config.yaml
num_attention_heads: 3
intermediate_size: 768
positions: "rope"
rope_theta: 10000.0
attn_scale: 0.125
bias: "all"
parallel_block: true
init_std_qkv: 0.0364
init_std_up: 0.0521
optimizer: "soap_variant"
lr_head: 0.014
decay_fraction: 1.0
max_seq_len: 384
Each number is 500 + 40 x the weight over the matrix's rms, rounded and kept within 0 to 999. Layers, rows and columns count from 0. Numbers have three digits each.

# layer 2 MLP up, 768x192, rms 0.0522, rows 207-240, columns 96-191
525489490484549446553509479522543503514510523479524540480508519511447520518415489464476531537537437466563485416536490499550552563512511588488582569487558446562491467543517467499555578548504497479437553528596545504528515483517518543596531539480441427496508555518534392535500496497562511500
605484508540507490493510524479555510479538461435428469508538538451536530456499517477526545493455438505464512542475576477458563522481447405480518457482516420480483495486468420493432533502522455526501493485539498492515528459614520445471510542528546480502466484553502528472460481542557496521
476482470533489511457523472509457581458452508443443553384540518493531492533480561508517445539469489569482499504461518525534509449516519541458535568427461528487503472552482523492479483526538498515504445500551560500444549474559495511490424503536452470479474446461553470429443530536537491455
537439523556485525504494483488502517445610455490513579501536528467462470470477537482528462484535516479517500447529502452516458530509538550454537492486448539453441533497437469470457476498548456529511517509544440563482528465495541535576477487569464512506487503493551490472537513499519557517
423409570528536464495471428507535495448505462544483485571481458492415503514451480506525411579475527445491485456508510479516453468498552483470476479522484551515574480493500508536529512506459454549510522539475538445532461580470541574565565500497490527521464555506511463472519539584484448480
522473455481521444490529555519498524509517539509513471535510490433410488478443527495513458498469470558463508496456500463546561518567477569492537461470497474490504446539481592502484497517488509496522396484602490514493459514500518474475469485488493530514457502440510420530487513541513538436
455505416496554420522531541483444532490515540444450558533492450491504503493484506475551457418488448618527515457514451498509537518533524406537465502558564472436528494507412541469436487575531542455490535475517477472519418550450539508513468487476474537433518601495457433513559519475510456493
401500481543505445525502553404488502470456481497464543492538494557441547507473534546544484551469509504510547427439511556467509509539469487507480452450459528462519498562504494479481495541510422456423514509433506518527531402518539499516441493533521491508486490455554488493502551432526568533
532497522536540505576504493472475582480576483505576492488406411539439534467412464508543481494546480524499480507497492508479465553473546508400436430453529544530549503438483515496439461473443541530539502458471532465417526515473487487527475471452505440560479539455501460513535444467536609478
518503521530471488503510398477588494500457504503487528492517526459388467558510509525546592484432513459502495489509548564486532526553518465506476504457473560547568561530436473509468490467548464537446505522491402490485482504488421472472559524541472520460482542534508502510438462581530481509
505520476498439507528423550492472447440544487537504453490555472520484485543514450503513503496539477516487491550528447465515466555536494442477499520496496511490471550523540465573509442387560448468474498483503531529484437551477514540575554491494523510531418478475550491506479470507463501504
511488510543470437505509523460508497533451425468501549513490538551544503479501454512467462519516488482537566470554462481468480482432475507473523541509529468515450503572562486473445473590464465476450551513429438456537469482580506515447451520522523514491484520492497448463467485558516538489
503466419501452494485430599478495498461542433507579479541554436453484508528527521532421483494513442469499500465479509460503528490451558452539532465467504499523534547505580563518504505480496517547467525440441528445529511517488500486456512501540455525500487506514570466436474505485571512535
488521478502470494477447561534542540465455507426537497546457586521525557488471488482529482488501464454498555480471533494585549505454499476524469534430510438457489528547505494503525528506504581518517567524548438461587522507502489514463509500506575480551493447506460560566484462464490470551
511495486471492510480519557455525510466500444609527439524498517484407543525478555547474455547501527594434448538445475449527567532554460448490573518466451441534533518536502526455470489476487531497521502477535577477547488532484548529509460539493504512447521467472503500517508497497557513464
470552421513449545512456457518505444481536425535510466514489497526506480445494472551543542512503493539536528481480513540519492568484523521485583506503551471572512561591493443493438535553394494558489489489479546534483564533499478449658475498435473478505435450508398512530538470498479401508
453470479471514493549466440463489519492465496494529412449543537492425540485470517558486512561468500498510510569478483518518519526498516474507568506435417552495521483524515479471501448543452415513512513516496481504543466470470515489546410503484474468532590457486428445467474548537466540485
459533510484543420537480468509511492477583515456502465520458507501532482511445521446474494495483485494561472541571498524420509520416511534525472552485505515486435504484507511490565472517533397440517459498479525532577540468441518508500510471518520554506586415474520447566557503506431485514
544530508538410461506456561497464453552549468503516526516427516546437537503514520506535500511513460451543493488564453523475481517465484516523564439538518541571508516442556533526518470529454479503530545532496534455510408521500492544557474520487534508503458487484525539531481530491524545528
441432472477449531501434447493580474484493456438522552511514518523551483501501503494485472532526522480515439532502524520489571525472470491451458438493519546522498527525497507508520586516504512520457557497568525463540561421460498499505575521467449497439504532577473543526528540453522521533
489590520504528535541512501495533436464510508421521572447514531448487525514500541463511495445483413553522532541493562520610511494451507406465467494452505446571523497576491542470382507528536489528499479474519476510479543529492440524498513553535469481472448573517540492471540495488494449447
514495470498495566532478545445501594505584423527497556478501509466522387469517470468489509509453528475512543594483520473521544548556545509524604489513493422535486501516425478420403505517502450502479561521513459519467439518568472519484473496519517475526474544572480449547445476465468545515
460496522542537427537495471524589506471499448526486530495513503524408479459447519485474424427488521500529564475511566442506519476547498531484463495552482560466512450542511485551490448532472428506528537474513485486575561465505533526509559462528465525588481434493531472438499556463530518494
536527447515542499506495570453548497463528497558408491493461488515531522497541571554464514547565420422504507545526386458469471518512513472513580453489489481459498503528501476587476491526538508491476529531494564470517446546435495505461385500484536461508522447553506405521517457481554483500
544555518505455504477485469518543459466524534504527521490425466490488467509521528469471515464516445454556455478469503639476494461465497409543568503394439559453505468426478520556527509531476436479432505508505438479487537485508511494458457479459555524505549463467513561539512483485509543454
575552502481564504531515541505423496515499463500525534566516455517539505526498555527493413554538485453495500432496526562540500550519446464418489493388487450513469510498480479377502524547455434534462509495546535515498530513516622461528509471465507502532439520566477514505444500436489536476
532550548529517510502535497456553481453488515516488513547493534457485482433585495437453543518447431522565528518469546463518545508567498497561535497445500466565496541472540511541481496523482547509545517519495521492484510532496527447463495533472519460468487531600567430481458491460439499479
514503440423470534434476516467498515546435537445538517508506463513529463555525502503508488451453466499585487569494496489516552496553515534533531474467465501583527510481530470396446548513528465458559540513533478580488531464471529464495527504453481568506430468547437550471471553466439576513
500447503552541499494536533540501481521494458475492542577488470453490435520464533522529513455597555533488517450478445557445539459425550529497548491440426516444431486558569435519557527498506464514434488503455495491444597526439469525487418584519523540470517503473473484484493429398545526485
433497415465499472539485489451474563462473510467476531596466574480471533504498487530507460509492449430505501423497582514555577506534489549480519562449528490528466576505496417531423513487421556447501590549470570462437455483588504482486461528486542556465533516536464501407509493471465464465
548443516517531528512440484544440502434523497432467489531567472533476521502539541562523526513523532476494519512514456505531513533492492545425548529514450530540468504499509566524434446603496415508520496577490540489443471441516600512543496493605507522479479406519576551523490407562536545452
507454424550428507446473494526409517515506482535412507534510484514440522464495455512493495497525581566478505567422524481523483533491462476506501538481478532514460578478494536548437539462499530514496559470529477464539530542521463456467466511449459480540516589444468550610480446534537505501
482552493463465461512519534498511459538437513504488511481454487550520470497583508507499512472468477432473472440491538508503496530512503516555460460513472515574474536446486435500519520550501539535541507461441516475510492507471468487462435494529433570560540425550517462476504571537493567542
494507531478518516468466499524411453571479566412516478525504572503465503546490535527491532482547499532549435567515540460515472550556489510475498528528570496591466529513430530569469542543522487519513434442542475487471478527517505493519453470484537463521385470522507519518480479490436572492
# layer 2 MLP down (transposed), 768x192, rms 0.0522, rows 207-240, columns 96-191
428464570537458515535544527429478526494500609481501505442564469508521444499527467574498444389434521486498452466538466507553457507458468442497476475470486527548545534493547454407482518505486492499553502513515549501481491515559569406506424424485503517438482495490401565416412463478495482510
512541560496454430562531406499507496520509538478470509614468489399538501458521445487531483502534444510485501467467500510473468440499542551435527540519455461522516531474492487442508448439510393419492469460557505518525580501469492551548481488503523502528526500535446506489502479526523523538
474482541459516481477468515490600462485511550536527477571505502464484504496503492510490479485475435532519537488510571517437501501512432418478457447561441515481505545514537510555496486485563467540474474484439524411516439490493507523437502445540514515495498550478434575470572469516506500437
552545522520513460550434505496504433522490517492476468536506549528477519536534450484491527512561522529476512524505573501502480556527426526537514496516591510490547444494487560497550482526513536443527502508484491509518523437507488491396461485410606569460548549431508512507455545506483543561
556573464481471541532537488524520496508526507478488544464551458495593483472522532474483508471478456513447581544550481547452532539497461508499505484475520461477465528504558549542493512518551604526491490411521470559482513466514451473431439534482453474523549467479481549481527507470523559514
574506462498493587430471524482559449571449561558443459440501476470470508537456485458500443511600457519436535571446528485488567449527463460447535483489497486521475520520516381485461462549547517582561522472500554572494565538513408458492481489468419520530503481479472492469530431443445462486
516564503469585487502458475533494521473444517473558640516456528378572534462514436508558528511538490461496547409551485444494534486518494528498511471530492558475463507432495533463554453542391548470475477499527436515626470471496477488411553508528506446426456515432597447404524537545499463518
483422537529596480553533465500561446511512423575520472516485570569554500559522461526513526474547496517529465559514466522461473523526513502497544495448513496398550525494512467482519426621469515518444577476507453573488587485545524526460512452439445517489493473485520506484445496500499541448
510538452486503433484471402529507538544506503505559476529446481468478461541502538513521444529505529468508515475518407467549513561460523494479507564449513544459491466513474478518519555456559552524533440487541521501501507546523488477543499484479492465590557539461502571500498467537533512574
474448518528540505482522453563501464577445589464489514528509535491539509495536532545519488518475517500501470451508522561476452508549490493522492416472486434449536514533469484518522431461505432499548519521489529548494530557508492535494430458528442502541485484425459446512483494493541522495
537456470507482513501527576507463486476474457488519458488532470534532475553612488507556546518436473454437500439488502397523424569440561469495524379440599497462516499504504437546569486529532554511511460449494507541453532533549485501511488510531439447436486463521528479518502479563537513481
449509519436470533467483479509438521541497473515545467613508506497510490503437519506467566544554535521514504504450470510530494528466479464506550429468481518461564458460525512479425477424508419467522443459583574528512508456530490483477561475502484494492490499535476489514492502552517474516
465517565554518472518528459395506482499452510539455496513484473517497512494534500511464512540475511554424494527515440532434514439460485531489449501493488484473476527555423492487549540477526508542521527525422485437496547567482535526473506498478581535502514478504443477536517533455561514541
513431441429442510483480456543531512448512572534434519518510495553454581492420424525484420496515410449538492521547458567601589515525519509545440445430482430489461562536484562524510520472572595525492511498523539470543523535451498541515514467449576529486572582434522534526523495478485472498
494561528497512496495548556420503474504479491551538484465472458517393501487535515504518429480496484485486487494497535437520512563486487467476550470446405497525512502440551471534492547508567519523554536522457574511517483507439530584568498512515467480412552525465501452558535504466533460458
477524535446482533472488529465512476480467379540543536458490501466543487532481455556525530418476495556472393575508552563474518522518577424525502451469532536496561427514489506495482515548472505459584445484429553497492580488531509512434551476458462518474513456527446460506525541457518468439
478475555491505509463510516556508533543510467437481474543542509578518410540500539503528512451508455491558543524429538565507496464495500467493501531531528525553522533473484524468507540467543493494437516495529536476522553420497549502469505443561477491542494513530512475483508491493493487478
535495443514466532471526533475453506561573504503491480488463469502455490498487449515500458532550556564386558589522444550569515507504564425515471520468517447494438511476475511465540489485466540491535477437431558502512530498530456469434575456478561511494528518508514447486461446475476435550
544471502507466546499461557468512464524446515424493495521491441492477455531503540454502434522551533449525499520498489542487458524475487405572475527538576409529551550456426501496551507486541425510514430468492503551486504521521477523563477553518516501473480471491445501501466524517441540509
459535547482520465519593438525494493521464559423473464483480498475481510551491556434506579511543476514488485513426517528441416490563461496520517484541503513523519540499535484536479478507522496505471501437505552469484507512448557480496520525449481514511507512515451444476514571524561494450
523530472492485474536553475507449447464541462447585512490471502473524516434461482527497507509540416570504424533519491500551459426448548518493568541509528488471488457497486582422468503516529506451526486542548543493539433492573476497496504531532522483529503473519515431482458465564545571526
554473443484497538516429471477476567461514479458558503444502499484441468508504545525474475472466569541512494510483456441508519527490562498562488547497456428582463441503513470476484469577507552504457497466465488467474449596560484466533494560536547545552509505492565471519522475524530476559
466473501470499533448467555505461484513501474465497521520532476448577559415528447512524535544583496481493481473510571466507521513407508496502504490522552487525554536471455456497496513478519531524491500538512601531467453503588474467467474500534495473458535573438506531454490471586490473519
439555515541407486480495441549495437538438523485482524582557519511452534413490605436518506463591488493455471557491585471466572517551578491473535423516476458459492523562452497526564458500456473555463500522471493473523490537501506553515474480510513558481448446546473488540480494504517514530
479551507493462521572513507528464511497459391537446519405552471515569525497484473526545502565500476518432441456511547444411508477463441486500538481476539523430465466529457484555439431522496576575469501453548571520491470491460442545591483450414468458512564467488519494468428506500548493542
532451537523435532503512523423484524511558513519577501505447485576567432474467480470506507581488448497467530426472484496489546549515510471501531456479501493431463460500503550551521546530526456458584501480513423531436511488533495432577511505543522533421597499406476501456520517498544538489
513482489507475458482557557512567475521450445466470404489503471473486467505481524513471530566544539473494513501522523522433506493539507566525544493536503542477481536410462488448495474556474506461529489491536478431490510498523497525487551515502491536453496483448532520552480516500541468455
463515534493557496537515557501518470500467533499457522483471491461485565484504474481479499523497471504456527468471434499559509539454491484519461479552496440461464521424506511503564450456463571527530454476479546453450490533507511481491504571558544499476446472456505513539469494516524421453
526608527515505513450517509456460506553484518484623512446497506531452545432518438600553500469511520449492545452431517496512433470535505571454483528518514540518553452412432528500436490542524500500499463476474448543491396424478507565480581496443441467472501489497550521512496535553523517476
487506439421569485530458553451505600523540482541596563503505601430426506460502543466438442543506527437518438442502435452516561587516496494473540527557571597505504588525475457537513528489446601459521526526514467486514480494573431472474523583508473432514591501560438557482546443476496529437
607496486555487467429434511459495475518512465434529459447376553535468536488450443508503571595518426476541479577556496516463511510531479540428448535465496494442570516527558494553428462455519485561454520493481469440451513492469573453487577545537583561473505535554522558504512538488516499489
502527491531495484545485476484506563427504544480497511566532529471432501497477560542525432469563557535520458438459559501551479522501469482537418526509436556530452467433493455502558555440539492463482577517520555474454502469459504570466480450514532556549538563587506481521503590511567438500
519449476478506512461498486505552497487494486450487480547477504459517549472462523490460492504515609537530509518573381435476541556503517432431534491506457446443555464478484518495511466532512479490523502492508491482482512460551462538485502552482557468486514562530553552506550507458460466496
563556526531533434448484540492408436456546543408495492416535473499486494474544436501549504432443532486522521473479506500546448530538431492469542578522455543588473495458473528492495479551510569460530553533482495521508488500537458468522471545415525521551460553520522531529424469476469523437